Each number is 50 + 12 x the weight over its row's rms, rounded and kept within 0 to 99. Layers, rows and columns count from 0. The size before them is the row's rms in percent of the matrix's.

# layer 7 MLP down (transposed), 384x96, rms 0.212, rows 123-159, columns 0-95
101:70 66 54 43 45 31 49 63 41 57 62 52 44 32 48 51 61 65 50 43 53 65 49 32 52 34 35 37 56 21 37 53 47 60 30 65 54 74 67 48 38 49 46 43 61 50 42 47 56 47 55 36 44 63 57 47 44 63 47 39 69 39 57 66 40 49 56 46 27 48 40 39 57 78 34 36 57 51 56 64 38 43 48 66 70 39 44 64 55 36 37 47 87 48 44 39
103:61 68 62 61 56 63 62 59 69 47 68 53 38 67 16 48 51 55 40 62 28 47 34 48 36 59 53 40 38 52 21 59 54 55 51 56 57 42 59 56 37 38 48 65 76 47 58 43 40 60 56 37 55 44 62 53 50 52 64 56 54 42 27 53 52 26 44 51 37 56 55 46 48 48 49 60 03 50 49 54 72 69 49 55 52 56 35 54 59 61 50 47 57 36 49 47
075:78 60 48 79 55 33 34 55 62 58 39 53 28 40 75 40 65 60 53 59 54 40 36 50 55 35 44 34 42 33 64 66 31 50 28 54 43 43 44 45 62 67 32 55 56 47 47 64 68 53 47 64 48 44 48 57 52 28 55 64 37 42 50 50 38 32 49 41 48 75 58 57 39 37 45 54 38 69 47 69 61 37 76 46 51 54 53 56 35 42 39 56 42 40 47 49
102:52 69 28 44 38 42 58 51 45 66 45 32 51 57 55 44 27 30 42 52 74 60 58 49 44 45 68 58 50 31 56 29 68 76 11 57 56 53 48 43 64 46 34 48 54 60 55 73 51 39 56 64 50 49 51 33 70 48 66 41 58 46 50 54 33 45 55 49 39 74 49 50 45 61 39 52 55 63 73 63 51 40 66 56 62 52 61 47 52 48 60 55 47 67 55 66
100:53 73 40 46 44 47 63 56 48 56 50 49 29 37 67 28 38 65 40 59 30 37 48 42 71 41 45 60 32 68 47 55 20 32 50 37 43 36 70 39 36 49 46 43 58 51 53 51 52 39 57 40 19 42 71 38 56 47 60 60 54 39 48 59 62 53 61 60 37 60 47 45 44 40 53 71 26 69 63 45 59 52 66 39 49 54 37 61 46 66 48 51 34 36 63 61
106:48 32 34 55 40 54 44 40 54 45 53 36 58 61 48 43 58 42 51 46 50 59 56 74 42 66 69 42 45 40 68 45 39 61 39 59 84 41 39 46 60 47 58 47 57 54 39 54 53 37 51 52 49 45 53 49 48 31 63 53 53 56 52 64 34 49 82 57 57 51 36 56 61 33 57 58 09 55 42 58 61 44 46 13 44 39 67 62 54 50 48 35 49 56 23 40
088:31 68 53 63 36 59 52 68 38 64 50 65 41 35 36 62 53 59 41 59 41 62 56 44 57 58 37 32 52 39 27 50 50 33 42 60 63 52 61 67 44 33 48 59 63 48 34 41 52 60 44 61 51 54 70 69 58 49 40 58 79 36 47 55 45 38 48 27 70 39 46 53 55 65 65 67 34 53 29 70 33 46 74 58 65 44 54 47 36 59 34 41 52 54 47 47
093:35 48 59 31 58 50 69 36 50 45 51 33 47 49 26 48 68 36 35 48 43 52 37 71 40 49 52 59 61 50 42 50 30 77 51 47 40 45 41 61 41 48 47 37 43 53 62 46 51 48 42 50 60 57 67 46 58 37 60 64 49 43 78 33 51 39 55 40 40 37 47 65 50 19 51 57 49 55 48 71 56 78 50 54 32 64 49 41 39 33 67 43 74 52 67 68
100:58 57 31 61 39 47 85 59 52 67 59 28 50 60 43 56 37 69 37 60 43 55 63 76 46 47 65 46 58 59 38 23 60 56 62 48 38 31 26 44 60 29 33 55 49 65 44 63 43 28 48 42 52 50 39 32 48 65 75 49 47 45 36 33 55 39 50 53 37 43 45 46 59 52 47 64 53 43 56 37 49 24 59 56 58 42 50 54 51 54 51 40 60 66 35 56
106:34 39 42 43 63 51 49 49 34 74 42 63 64 62 61 49 61 76 75 45 61 74 25 65 40 48 45 58 54 46 55 33 61 55 58 44 61 47 56 63 67 53 54 35 40 34 38 64 20 58 57 52 40 58 53 56 60 62 35 38 43 49 68 40 36 56 32 40 42 43 35 36 38 44 36 40 49 45 40 51 50 34 42 58 28 77 50 54 46 53 55 52 50 58 32 51
101:51 35 66 65 64 51 51 41 23 52 43 48 51 58 47 58 59 72 57 47 52 53 23 57 39 61 36 52 68 41 76 68 52 44 48 28 58 38 56 66 50 56 64 53 41 47 62 74 61 52 45 41 51 42 40 48 71 43 49 47 40 59 46 58 49 78 43 57 33 50 46 49 67 57 77 51 66 42 44 40 60 64 56 56 67 52 55 58 17 34 59 50 32 60 47 55
089:50 42 54 65 43 38 49 61 56 39 66 57 12 40 55 47 55 58 70 68 47 51 47 45 46 58 40 37 65 50 56 34 81 53 58 55 38 28 64 43 65 48 80 41 60 59 60 34 52 40 67 45 51 47 54 52 42 50 75 45 34 33 49 27 34 45 35 48 62 49 47 44 58 35 35 34 64 44 71 49 54 38 47 64 59 59 51 47 31 58 55 67 46 52 57 50
095:40 64 39 45 71 66 36 52 66 62 36 66 44 55 60 40 66 73 78 46 49 68 38 67 47 45 38 45 40 66 51 56 54 62 45 50 29 45 52 59 34 51 38 35 54 40 28 42 48 38 50 66 40 35 54 54 49 38 56 56 40 54 35 40 60 73 51 46 42 66 44 48 78 57 42 48 36 62 47 60 59 64 57 49 64 37 69 58 52 35 46 74 26 62 50 41
096:60 43 58 60 50 58 30 38 68 45 51 50 54 69 57 37 72 56 47 58 29 46 32 62 32 49 32 52 51 63 52 59 45 44 48 48 37 38 39 29 58 46 53 31 28 64 53 63 56 40 54 42 46 54 34 34 67 36 69 41 42 47 86 47 53 64 45 69 47 34 61 52 65 55 44 40 47 63 62 37 51 35 59 58 56 42 23 42 43 54 44 51 70 27 56 51
091:62 44 54 44 42 62 54 41 37 48 36 36 42 36 64 44 61 44 66 51 63 36 54 48 38 41 52 50 33 35 64 29 28 67 47 67 79 57 49 42 42 49 50 57 56 53 42 67 35 54 55 72 61 42 54 73 58 33 55 67 39 56 49 67 36 25 73 65 28 50 47 44 64 34 27 57 56 53 52 56 45 65 63 59 35 58 58 59 59 49 64 55 44 53 33 35
091:39 31 46 55 36 50 47 55 45 63 52 30 36 52 55 46 47 58 68 53 52 31 58 48 50 38 41 58 57 41 36 45 50 59 50 76 42 59 54 28 53 62 37 64 47 20 43 38 60 67 58 41 69 57 45 45 64 43 41 73 50 51 74 58 51 56 59 58 29 27 60 58 42 33 40 59 66 44 55 39 53 67 22 30 66 44 59 54 49 46 43 35 29 40 68 54
087:61 55 31 36 69 43 26 66 78 60 51 68 44 49 52 33 47 54 49 55 44 33 53 33 44 40 61 42 41 45 49 45 53 43 74 74 49 63 42 36 84 50 46 41 49 38 45 54 50 50 54 43 35 63 47 35 54 60 37 39 49 31 54 58 40 66 52 61 50 50 59 35 60 56 41 56 49 47 30 61 69 43 30 80 43 39 38 23 56 50 48 50 45 65 44 53
091:40 48 36 59 36 53 56 68 47 61 30 46 79 56 61 40 48 58 82 33 49 60 35 56 34 49 51 31 37 64 47 60 51 56 54 39 37 30 49 53 37 71 50 42 47 52 51 42 60 57 39 71 55 42 37 43 67 56 62 67 54 52 67 42 65 49 52 63 59 53 51 69 60 58 67 51 52 55 18 33 33 42 70 42 43 44 37 29 57 47 47 61 33 47 60 51
089:55 61 49 68 30 44 58 72 28 48 47 60 32 40 79 54 57 59 57 39 58 36 65 50 40 59 50 52 42 63 57 32 65 73 67 37 44 61 38 30 57 42 49 66 61 45 39 53 52 57 77 72 59 57 66 34 70 45 49 66 56 45 46 45 55 70 51 48 43 48 50 38 57 30 63 38 49 42 35 36 58 51 59 44 59 37 81 52 41 51 60 42 46 63 57 56
119:54 54 47 62 57 41 39 47 79 50 48 48 52 58 49 56 37 16 42 41 42 45 57 35 35 32 64 71 66 34 52 52 66 53 54 50 52 50 55 44 69 46 65 61 55 57 73 49 55 40 48 46 39 69 27 39 59 70 57 54 44 42 62 51 34 38 46 30 51 53 50 62 30 61 63 48 28 58 53 62 55 48 66 50 64 59 42 71 29 43 44 30 72 39 60 61
101:46 53 59 50 34 71 42 52 55 43 52 42 37 57 38 60 51 44 48 30 52 44 42 37 52 46 31 67 31 50 44 60 58 54 55 49 57 65 51 43 44 66 72 43 63 48 36 55 52 35 35 36 48 59 23 54 51 35 25 49 35 51 43 55 49 28 44 30 59 77 47 60 38 37 47 72 35 44 67 42 67 73 57 53 39 47 37 66 45 31 48 56 59 22 38 54
094:66 25 50 34 50 64 43 41 66 53 37 55 48 61 66 61 80 53 51 42 42 48 48 28 52 79 62 51 38 47 50 62 51 62 36 70 41 56 42 50 28 49 51 72 51 29 37 33 50 42 44 46 55 41 50 43 61 32 43 50 36 59 46 53 46 61 51 39 51 67 49 33 68 50 26 44 47 65 51 43 41 32 57 34 72 29 55 52 66 48 69 47 54 39 47 65
090:69 53 45 68 59 42 41 43 68 57 44 25 53 61 40 62 43 27 47 47 60 64 46 56 38 58 50 34 26 54 57 55 52 64 41 49 61 58 30 60 68 53 43 61 58 68 35 62 57 56 34 72 65 49 45 33 52 74 59 58 39 67 50 60 53 50 51 51 53 73 56 48 49 47 43 45 58 54 51 40 57 57 59 50 65 41 40 58 29 27 68 43 74 15 55 46
096:49 37 60 57 51 43 47 39 38 63 68 66 50 32 61 45 44 56 43 39 55 72 31 61 26 38 45 46 42 33 48 57 57 43 58 96 36 27 57 53 56 62 29 41 41 46 39 46 55 37 63 60 45 54 52 51 66 34 68 53 56 47 45 45 46 45 42 70 37 60 32 46 57 60 40 57 59 58 57 43 45 52 38 61 66 51 48 80 26 43 45 66 42 50 39 49
075:46 49 24 76 34 45 33 61 66 66 54 59 47 45 34 36 58 60 39 61 54 37 30 41 55 36 62 40 36 47 28 56 48 67 43 96 41 56 43 41 51 48 37 44 47 40 47 44 53 53 41 30 49 48 67 55 46 45 46 59 40 65 57 63 33 32 66 39 47 43 32 50 35 41 47 58 38 40 51 53 36 51 43 54 56 52 60 34 40 32 33 66 50 38 56 41
097:55 52 45 43 59 42 64 57 65 41 34 46 70 47 34 65 63 48 49 50 42 41 45 60 58 46 60 58 55 41 44 63 49 46 39 37 53 47 81 45 70 56 59 43 28 57 44 47 68 20 62 46 54 55 68 60 66 62 69 61 58 49 39 65 36 62 58 71 29 56 46 36 56 30 65 38 30 79 50 61 31 37 61 60 51 59 42 59 65 66 48 57 51 46 46 51
100:61 62 51 46 51 32 63 53 49 61 53 56 53 38 57 47 48 70 62 48 47 41 22 57 39 34 45 58 77 42 33 46 51 54 28 20 65 54 35 43 58 35 49 54 31 37 47 54 31 34 48 63 43 42 33 61 44 78 68 50 62 54 74 63 46 35 45 41 34 44 52 48 49 67 48 48 38 51 60 57 28 60 40 62 76 57 35 37 45 49 38 54 46 50 44 41
095:31 60 59 38 38 50 43 56 42 41 46 51 53 62 58 21 53 55 53 43 46 65 36 47 65 50 55 60 58 67 48 28 48 48 53 49 47 46 68 74 65 40 42 52 30 67 70 45 36 87 50 46 59 56 72 37 57 44 27 61 37 43 46 36 66 55 49 51 46 55 53 33 44 40 43 44 53 58 35 74 40 62 44 26 46 61 53 45 63 63 64 53 45 33 58 36
099:63 40 38 65 62 72 42 40 43 37 74 58 44 54 49 60 46 58 60 35 48 50 54 41 37 59 27 41 39 38 61 43 52 45 55 33 55 43 53 36 39 65 61 58 43 43 50 44 49 62 65 63 79 46 42 57 59 38 51 50 58 37 41 38 32 49 42 54 44 46 56 44 58 64 34 75 54 49 59 64 70 58 41 64 54 60 36 30 50 39 81 67 28 42 24 47
089:61 60 64 50 43 41 34 70 39 55 55 58 46 46 13 53 59 50 60 52 61 49 61 41 64 63 56 22 45 38 45 58 30 58 46 30 49 39 54 44 53 47 60 57 55 37 16 51 63 53 43 47 57 44 41 59 47 42 62 28 12 57 46 33 54 55 50 55 61 54 49 67 47 42 43 40 54 22 63 43 43 54 40 56 65 70 64 49 69 51 32 49 46 43 55 55
108:20 24 50 48 64 35 47 45 43 48 50 45 55 37 57 31 43 56 63 35 56 54 45 51 60 71 69 30 65 48 37 36 56 52 72 59 46 72 59 48 54 55 65 35 60 51 63 38 36 63 37 62 61 68 67 47 54 29 57 25 63 43 39 43 48 62 39 37 55 47 32 46 46 39 58 51 55 41 37 63 43 46 40 56 61 55 51 62 17 63 61 62 46 45 47 42
107:71 36 35 36 43 46 34 49 50 54 43 36 39 27 58 50 51 42 75 50 46 48 75 55 40 33 61 52 44 29 40 60 55 44 56 16 34 33 71 51 65 52 50 59 26 43 48 54 54 50 59 40 51 50 49 42 46 77 50 83 52 57 65 56 51 50 45 61 50 62 69 41 34 54 56 46 62 57 66 42 48 56 60 50 39 57 41 57 45 68 67 59 40 52 53 29
100:68 59 36 44 54 53 58 34 49 37 54 46 28 73 35 52 46 53 53 52 51 71 49 39 40 57 59 36 71 54 50 77 46 61 23 58 49 33 53 44 68 44 53 57 35 53 47 62 30 62 48 61 56 37 48 58 45 61 37 52 11 48 50 61 49 48 47 49 72 49 45 53 74 46 43 60 56 57 49 59 48 65 26 48 47 31 58 62 48 79 40 46 67 44 47 41
098:35 61 36 68 77 57 44 49 53 43 45 52 43 38 59 58 43 78 28 61 42 29 45 41 51 69 77 47 38 42 43 26 48 61 46 43 74 52 72 55 55 45 47 42 34 60 60 64 46 43 40 61 41 79 66 37 59 52 51 58 48 52 43 38 55 42 65 41 42 55 37 56 34 45 53 39 29 59 51 76 55 53 63 46 41 45 45 49 46 63 49 57 44 28 70 45
104:59 49 75 57 50 33 48 37 70 40 51 53 53 38 38 68 50 43 62 64 44 36 55 55 73 60 43 49 38 48 44 64 44 56 76 42 59 48 49 52 58 28 78 46 44 36 60 52 56 26 63 57 32 60 49 60 64 51 52 43 61 26 49 49 57 24 58 41 46 44 46 61 40 65 35 48 63 29 15 63 53 53 45 48 59 36 43 65 48 54 41 34 35 44 57 46
090:45 37 28 58 47 39 39 45 41 49 66 42 54 37 53 24 63 56 64 57 68 61 45 36 75 63 66 48 66 65 50 60 45 52 39 55 68 46 60 36 53 50 45 52 59 44 44 55 63 50 48 33 52 61 40 51 41 74 48 54 39 70 46 58 55 34 71 48 60 41 67 75 57 51 70 42 33 29 56 52 51 69 36 62 35 22 56 42 47 57 71 59 39 54 37 54
110:32 48 55 50 31 63 43 27 55 64 54 42 43 22 41 28 74 73 73 55 33 70 47 49 52 44 54 41 57 45 41 53 36 55 36 54 62 57 60 37 54 34 70 50 32 51 52 46 62 30 46 56 48 65 41 22 53 62 51 45 60 40 35 47 53 36 60 62 27 44 41 57 68 48 56 50 47 46 67 37 55 62 72 41 51 41 55 45 25 52 55 59 36 48 52 55
# layer 7 MLP up, 384x96, rms 0.229, rows 124-159, columns 0-95
103:38 58 35 32 56 56 34 65 46 78 51 53 53 68 33 43 45 29 64 46 84 60 36 47 54 58 57 28 39 50 53 65 54 56 33 56 73 60 57 44 39 52 52 59 67 45 54 54 44 56 45 29 53 48 60 53 36 60 55 62 33 68 43 57 42 53 52 49 59 48 51 67 56 37 60 54 36 29 62 48 40 54 67 64 38 28 61 54 37 57 57 26 69 53 60 68
086:41 30 62 42 28 60 43 56 45 58 64 44 33 55 32 54 71 48 42 66 58 60 66 26 57 19 55 78 56 73 28 34 58 53 65 48 55 59 52 47 47 45 61 57 41 53 44 21 63 47 56 41 53 51 33 49 45 43 67 51 41 48 57 42 51 59 61 41 42 63 45 50 62 46 43 57 57 40 52 36 25 58 43 53 59 51 63 71 65 40 77 47 39 46 58 56
104:41 67 62 61 42 39 29 59 27 43 64 77 60 53 41 72 51 60 75 63 29 53 44 34 56 51 61 44 57 51 49 61 69 15 76 66 44 46 55 57 48 54 53 43 53 42 55 30 58 51 56 48 60 69 50 49 35 45 28 46 43 44 57 41 74 47 42 59 36 46 58 44 52 64 37 40 44 40 40 48 63 64 45 68 35 40 48 47 43 54 35 45 59 49 30 52
102:49 51 40 44 80 70 40 50 55 37 38 46 24 64 44 41 37 59 27 56 54 47 56 44 44 54 45 46 74 61 52 59 47 41 72 66 67 45 46 41 43 49 52 44 51 48 55 54 62 83 61 47 68 42 41 32 45 56 34 33 63 48 54 56 66 61 54 36 48 79 44 46 59 48 68 48 41 65 30 63 80 63 41 38 44 48 48 54 63 40 49 32 58 41 45 52
101:50 57 49 59 52 46 46 43 40 47 37 59 39 73 39 52 45 44 41 51 36 40 43 55 44 22 61 64 45 55 58 65 53 37 42 42 69 55 52 79 55 48 57 50 48 52 47 59 69 18 34 40 46 54 51 75 42 61 66 59 61 35 41 42 71 56 89 42 53 57 51 52 71 35 43 47 43 41 38 61 47 52 53 56 67 67 25 35 56 53 42 37 56 36 59 55
091:57 62 70 53 48 64 49 39 43 52 33 28 72 67 48 32 48 22 52 36 52 62 57 44 39 61 41 57 64 56 53 50 47 67 52 54 50 34 33 41 39 54 61 62 60 53 60 39 41 60 59 41 58 74 40 40 35 34 48 37 33 67 51 50 55 42 61 42 29 38 55 53 53 34 56 65 36 53 56 44 22 75 50 62 49 51 52 37 49 34 74 62 70 63 43 46
106:65 58 50 59 39 63 44 52 44 47 80 53 61 43 62 44 54 50 68 32 41 34 60 50 56 67 43 57 59 49 51 27 53 61 29 33 41 73 25 42 80 51 64 47 67 46 72 35 48 47 31 49 39 38 68 64 43 37 49 43 57 40 39 63 64 52 48 55 48 37 59 36 42 65 48 63 50 55 45 32 35 60 67 48 59 55 44 47 57 44 78 53 37 60 52 51
112:52 49 71 35 44 49 52 47 36 47 35 59 51 38 71 22 67 34 69 45 37 38 37 54 46 59 41 40 56 60 46 64 50 54 63 68 51 63 50 84 22 42 37 64 68 49 37 40 52 48 63 52 58 44 74 63 55 60 31 55 48 58 52 53 62 48 50 48 37 40 54 39 66 43 47 67 31 42 31 54 47 63 32 55 61 62 58 60 57 51 40 47 28 64 57 58
107:51 48 44 63 46 35 56 33 45 42 33 62 48 36 29 69 52 38 28 54 53 55 50 55 48 32 70 71 56 64 39 65 40 53 62 65 60 54 63 63 56 58 33 62 65 60 65 52 53 51 52 30 45 35 65 44 57 45 57 37 38 35 59 78 65 72 47 60 60 64 50 33 78 31 38 41 61 51 47 40 57 55 42 41 46 37 51 62 34 56 53 51 29 43 33 47
107:50 52 32 59 52 74 33 48 42 73 48 44 39 39 58 42 45 39 52 53 52 31 71 39 39 54 50 61 45 48 55 38 38 39 27 54 61 56 36 54 35 51 32 67 80 58 51 37 39 49 52 38 73 54 35 46 57 63 46 50 48 47 26 78 58 49 51 69 70 54 44 60 39 54 64 62 47 52 43 60 61 63 54 41 52 26 59 32 43 56 54 29 51 56 72 40
099:57 42 57 40 60 52 47 28 56 44 30 59 66 55 52 49 51 58 41 53 56 25 73 60 64 56 51 44 43 42 48 40 59 58 40 46 39 58 44 50 51 51 54 59 68 55 35 54 70 52 25 61 65 51 62 34 53 44 51 41 58 88 52 51 60 63 69 57 39 57 36 71 39 39 49 60 41 44 59 47 48 45 47 39 24 59 56 15 35 55 27 51 35 38 41 63
097:44 54 51 39 66 37 61 50 51 34 44 26 76 71 54 61 75 44 37 44 34 64 59 53 55 54 54 47 51 34 45 38 55 46 57 49 55 38 48 49 50 31 53 63 55 62 56 53 46 68 52 36 47 43 82 83 62 52 53 60 57 59 58 41 45 52 29 44 45 53 22 50 55 34 58 25 51 57 70 40 64 61 48 41 58 33 68 35 32 47 44 48 42 38 59 53
097:43 59 46 42 50 66 63 33 51 31 75 29 63 52 42 35 44 42 41 54 73 47 55 55 69 22 49 52 71 58 48 70 63 49 60 46 51 44 49 61 54 22 47 57 58 47 39 45 58 47 30 36 54 56 45 45 53 75 54 50 56 27 43 29 57 41 46 26 30 48 73 41 34 28 56 75 57 52 49 36 64 41 55 48 49 52 62 59 62 56 50 54 45 55 57 48
095:60 41 61 41 57 40 57 47 59 57 44 38 48 53 57 51 79 46 34 38 49 75 52 58 56 36 47 51 60 56 23 56 46 44 63 56 49 42 46 69 55 29 72 44 45 46 33 58 48 49 70 50 50 21 61 49 70 62 61 56 65 67 56 43 54 48 36 35 28 59 32 39 31 37 48 50 52 46 64 43 68 63 55 48 52 57 71 39 54 42 37 43 51 44 45 84
089:46 52 48 35 47 38 66 78 43 38 64 52 62 47 44 72 40 48 75 72 45 32 42 57 75 51 53 40 50 59 52 45 55 47 80 52 42 50 42 42 50 62 44 58 47 41 51 12 53 52 57 44 65 31 45 41 43 56 62 42 32 41 50 54 45 59 74 42 32 38 52 65 52 47 52 68 32 51 61 43 64 48 55 40 40 54 48 73 40 44 41 69 61 49 56 71
083:40 47 61 89 76 53 40 39 55 51 70 40 65 53 47 34 43 43 70 30 49 58 34 52 52 65 61 59 47 44 57 27 37 63 44 54 60 54 49 59 44 33 61 55 71 51 50 49 49 40 45 35 54 53 49 70 51 26 51 43 62 78 42 59 39 60 48 30 54 43 41 62 57 46 41 55 55 43 51 31 49 51 58 46 56 47 55 27 59 42 21 56 71 46 64 53
093:54 65 52 61 34 55 32 34 48 39 65 53 40 68 61 59 41 42 43 62 65 40 67 42 55 54 69 37 44 35 43 39 47 31 69 43 58 50 32 64 51 43 58 52 41 62 43 40 61 70 42 59 50 42 54 65 62 52 42 70 36 52 66 56 39 38 42 38 38 25 32 45 58 84 58 63 39 44 44 57 34 53 49 65 35 56 57 24 54 49 36 65 54 44 61 32
093:53 49 25 49 41 62 61 24 56 38 75 58 53 37 25 85 59 60 58 47 53 64 50 43 40 38 49 44 76 54 57 43 57 46 51 58 59 57 77 50 56 32 57 51 47 60 57 48 37 58 39 52 34 60 47 51 28 76 41 63 57 36 61 46 63 65 31 48 36 67 47 41 41 56 44 49 53 52 36 52 52 47 58 63 63 68 42 40 39 68 45 49 68 43 39 51
116:60 48 45 36 61 55 60 40 50 53 48 48 45 48 61 44 59 41 49 50 32 46 75 54 60 61 33 58 72 36 41 67 61 57 42 35 49 07 59 66 60 50 56 40 69 56 53 50 35 60 43 52 40 45 74 50 45 44 48 60 48 70 47 53 63 28 39 40 52 44 56 54 44 43 62 59 46 63 71 59 50 65 86 64 50 45 45 46 38 51 75 32 61 32 46 51
092:47 33 55 71 39 70 34 23 36 53 61 57 66 61 63 39 37 45 41 77 64 45 53 35 58 42 71 45 54 60 26 49 54 51 56 50 46 32 51 32 38 60 77 50 48 28 62 52 65 64 62 58 41 57 52 58 47 46 87 49 51 59 58 43 55 41 38 51 49 45 60 41 34 51 64 54 38 49 59 36 58 55 65 50 47 69 60 33 40 38 37 49 42 37 41 53
097:62 68 65 37 61 58 31 33 48 62 64 41 54 40 43 41 47 57 50 57 42 44 49 51 57 57 44 50 65 66 30 44 77 51 28 52 53 55 28 22 61 51 41 39 68 59 45 74 41 24 40 38 61 54 57 54 37 54 55 41 59 36 45 43 40 62 74 59 61 54 51 34 32 45 48 46 38 56 33 56 65 53 51 59 39 42 52 62 71 44 57 58 34 47 42 77
095:53 63 47 47 45 62 55 49 54 31 54 27 77 46 68 42 42 55 37 65 42 48 57 39 76 51 53 41 57 49 60 59 55 46 62 56 47 37 85 43 36 38 59 40 67 43 49 36 31 39 67 57 50 54 59 57 54 33 57 31 55 43 48 66 55 55 57 51 52 35 33 74 51 59 34 36 44 49 41 76 49 67 45 47 41 55 43 24 64 40 50 67 56 67 67 55
105:50 49 49 42 30 45 72 55 50 61 52 71 38 67 49 63 53 59 55 61 30 52 51 38 72 47 50 49 51 70 55 41 50 54 25 45 74 48 56 47 52 33 56 33 39 56 47 33 71 54 50 53 33 48 41 50 41 63 43 39 81 21 52 65 40 42 63 59 28 54 53 52 53 28 14 42 52 57 52 50 41 50 39 39 52 52 48 44 51 47 29 53 57 69 55 44
083:53 49 44 44 39 34 81 37 53 37 20 60 53 49 48 51 65 55 44 55 48 62 52 33 56 49 33 37 49 46 57 43 53 53 41 34 49 50 56 33 34 54 46 55 45 31 70 51 60 48 50 48 49 64 58 66 30 50 40 56 36 42 39 38 57 80 44 68 35 26 42 78 45 83 53 51 62 39 48 44 42 72 53 37 42 50 48 65 48 52 65 59 58 41 40 68
092:48 31 62 65 56 30 54 43 66 57 41 58 75 58 54 53 53 59 31 65 47 27 39 34 74 38 40 59 49 47 71 49 72 38 41 57 32 44 40 52 33 59 48 66 68 45 50 58 62 66 44 37 39 64 39 46 55 61 42 50 31 62 41 53 56 61 47 60 59 28 58 43 39 51 46 55 46 49 43 42 42 51 38 63 42 65 61 38 42 81 46 46 56 53 80 41
097:58 46 68 55 39 59 38 39 61 21 57 44 62 53 67 55 45 44 51 40 48 38 57 42 52 30 48 40 53 41 54 45 55 48 44 55 48 58 40 68 33 38 70 28 58 69 46 47 82 57 50 51 34 32 62 75 60 23 50 57 36 48 50 40 47 95 55 32 54 50 48 42 53 47 48 55 46 71 52 77 57 57 49 53 42 57 47 43 62 49 38 56 60 49 51 48
099:56 22 54 61 64 53 63 41 55 57 66 43 46 59 73 56 50 74 61 38 44 59 46 45 59 59 66 41 43 39 37 57 32 47 69 58 60 55 37 67 34 78 42 71 57 43 44 40 52 48 54 50 57 41 39 41 38 36 61 46 64 57 45 42 27 40 63 61 45 35 32 59 51 58 50 56 52 48 60 37 48 44 65 30 28 39 60 60 42 72 30 69 64 43 38 55
103:36 29 61 36 35 35 50 42 53 56 42 46 60 59 44 28 42 52 52 54 57 63 30 35 65 29 80 56 47 36 47 57 39 53 56 58 59 78 30 57 69 46 60 56 27 49 42 39 46 43 41 36 38 63 66 43 49 52 41 55 43 69 71 55 61 28 66 51 45 60 39 39 62 48 55 44 52 40 54 48 52 49 65 41 54 63 53 72 50 83 39 49 51 42 43 36
092:55 27 63 64 56 47 59 33 56 51 45 39 68 58 44 63 53 24 39 76 44 56 49 50 58 42 50 47 36 62 72 65 49 50 41 48 46 45 46 51 61 56 29 38 60 63 49 51 72 61 45 54 61 38 62 59 26 62 55 40 64 43 46 62 57 26 56 53 26 72 24 29 67 56 49 62 55 68 40 42 42 47 48 49 46 49 40 72 52 65 40 41 64 49 61 37
099:55 52 64 61 48 56 55 54 58 37 39 39 61 61 66 63 38 49 26 60 67 32 45 45 67 32 51 51 58 61 72 53 52 62 42 50 55 49 31 38 53 50 50 78 51 38 49 55 52 45 44 37 42 51 47 65 42 42 18 62 31 86 45 33 45 64 49 40 44 59 63 59 56 60 44 43 37 60 36 35 45 42 55 48 41 49 53 52 59 43 62 87 59 66 38 45
099:40 40 64 37 56 30 52 54 46 46 46 57 46 43 48 50 61 60 35 51 56 55 33 69 65 53 61 51 64 52 31 38 27 30 46 44 28 43 30 43 66 61 46 62 57 56 46 35 45 66 78 18 43 67 40 55 55 43 45 45 66 49 54 28 58 47 39 52 40 58 52 69 56 29 49 72 51 59 46 61 41 52 60 54 70 59 60 57 34 41 43 60 66 33 60 37
101:49 32 54 50 48 18 25 37 37 66 68 52 58 49 64 68 46 47 59 69 36 41 35 55 21 38 37 47 60 34 56 36 49 58 50 55 71 51 61 53 53 36 64 51 45 52 45 52 48 63 42 46 61 59 39 53 52 48 41 60 45 47 41 62 35 31 35 61 54 50 61 49 47 34 38 68 34 50 26 50 25 62 33 63 51 38 31 63 62 36 57 59 39 60 60 57
094:69 46 41 34 37 24 48 52 54 64 43 32 53 55 51 52 34 47 47 61 53 80 42 55 42 35 40 44 54 42 69 69 61 30 59 47 31 55 44 52 57 45 51 57 51 51 33 70 52 50 71 44 63 48 47 60 40 42 66 42 74 25 56 36 31 44 41 65 55 38 63 53 69 66 63 31 60 49 53 38 43 56 70 52 46 41 47 58 37 48 44 46 72 54 23 49
102:48 46 64 61 41 67 45 46 57 66 49 53 40 53 42 55 70 62 49 69 39 65 54 75 53 48 24 32 66 63 50 72 63 36 71 58 41 58 44 53 52 54 32 50 41 45 45 39 35 39 31 55 32 41 35 41 47 59 70 46 35 56 28 39 58 58 62 55 41 31 32 74 37 45 42 38 46 43 38 42 56 50 54 52 50 37 58 60 62 55 70 55 69 53 43 74
090:50 51 60 53 53 60 68 53 41 72 53 53 50 59 71 81 51 61 55 46 51 60 54 53 64 27 67 50 48 57 41 40 46 59 58 52 46 51 62 63 44 46 43 52 54 19 38 30 40 50 51 41 57 38 33 17 54 44 58 36 53 49 47 42 50 51 47 48 41 53 36 57 42 38 61 56 31 58 50 47 32 40 66 77 34 64 61 66 52 33 67 44 25 73 62 64
099:46 44 63 30 43 33 54 50 60 39 56 47 56 24 48 52 48 42 55 55 48 57 55 64 48 43 59 41 30 47 42 50 40 54 35 53 57 47 69 42 48 40 63 70 38 56 40 51 49 48 44 39 60 41 45 54 58 56 24 70 34 47 40 69 34 49 30 60 66 63 68 40 58 46 90 56 35 27 45 44 65 73 44 70 29 28 46 54 47 48 58 57 62 42 44 54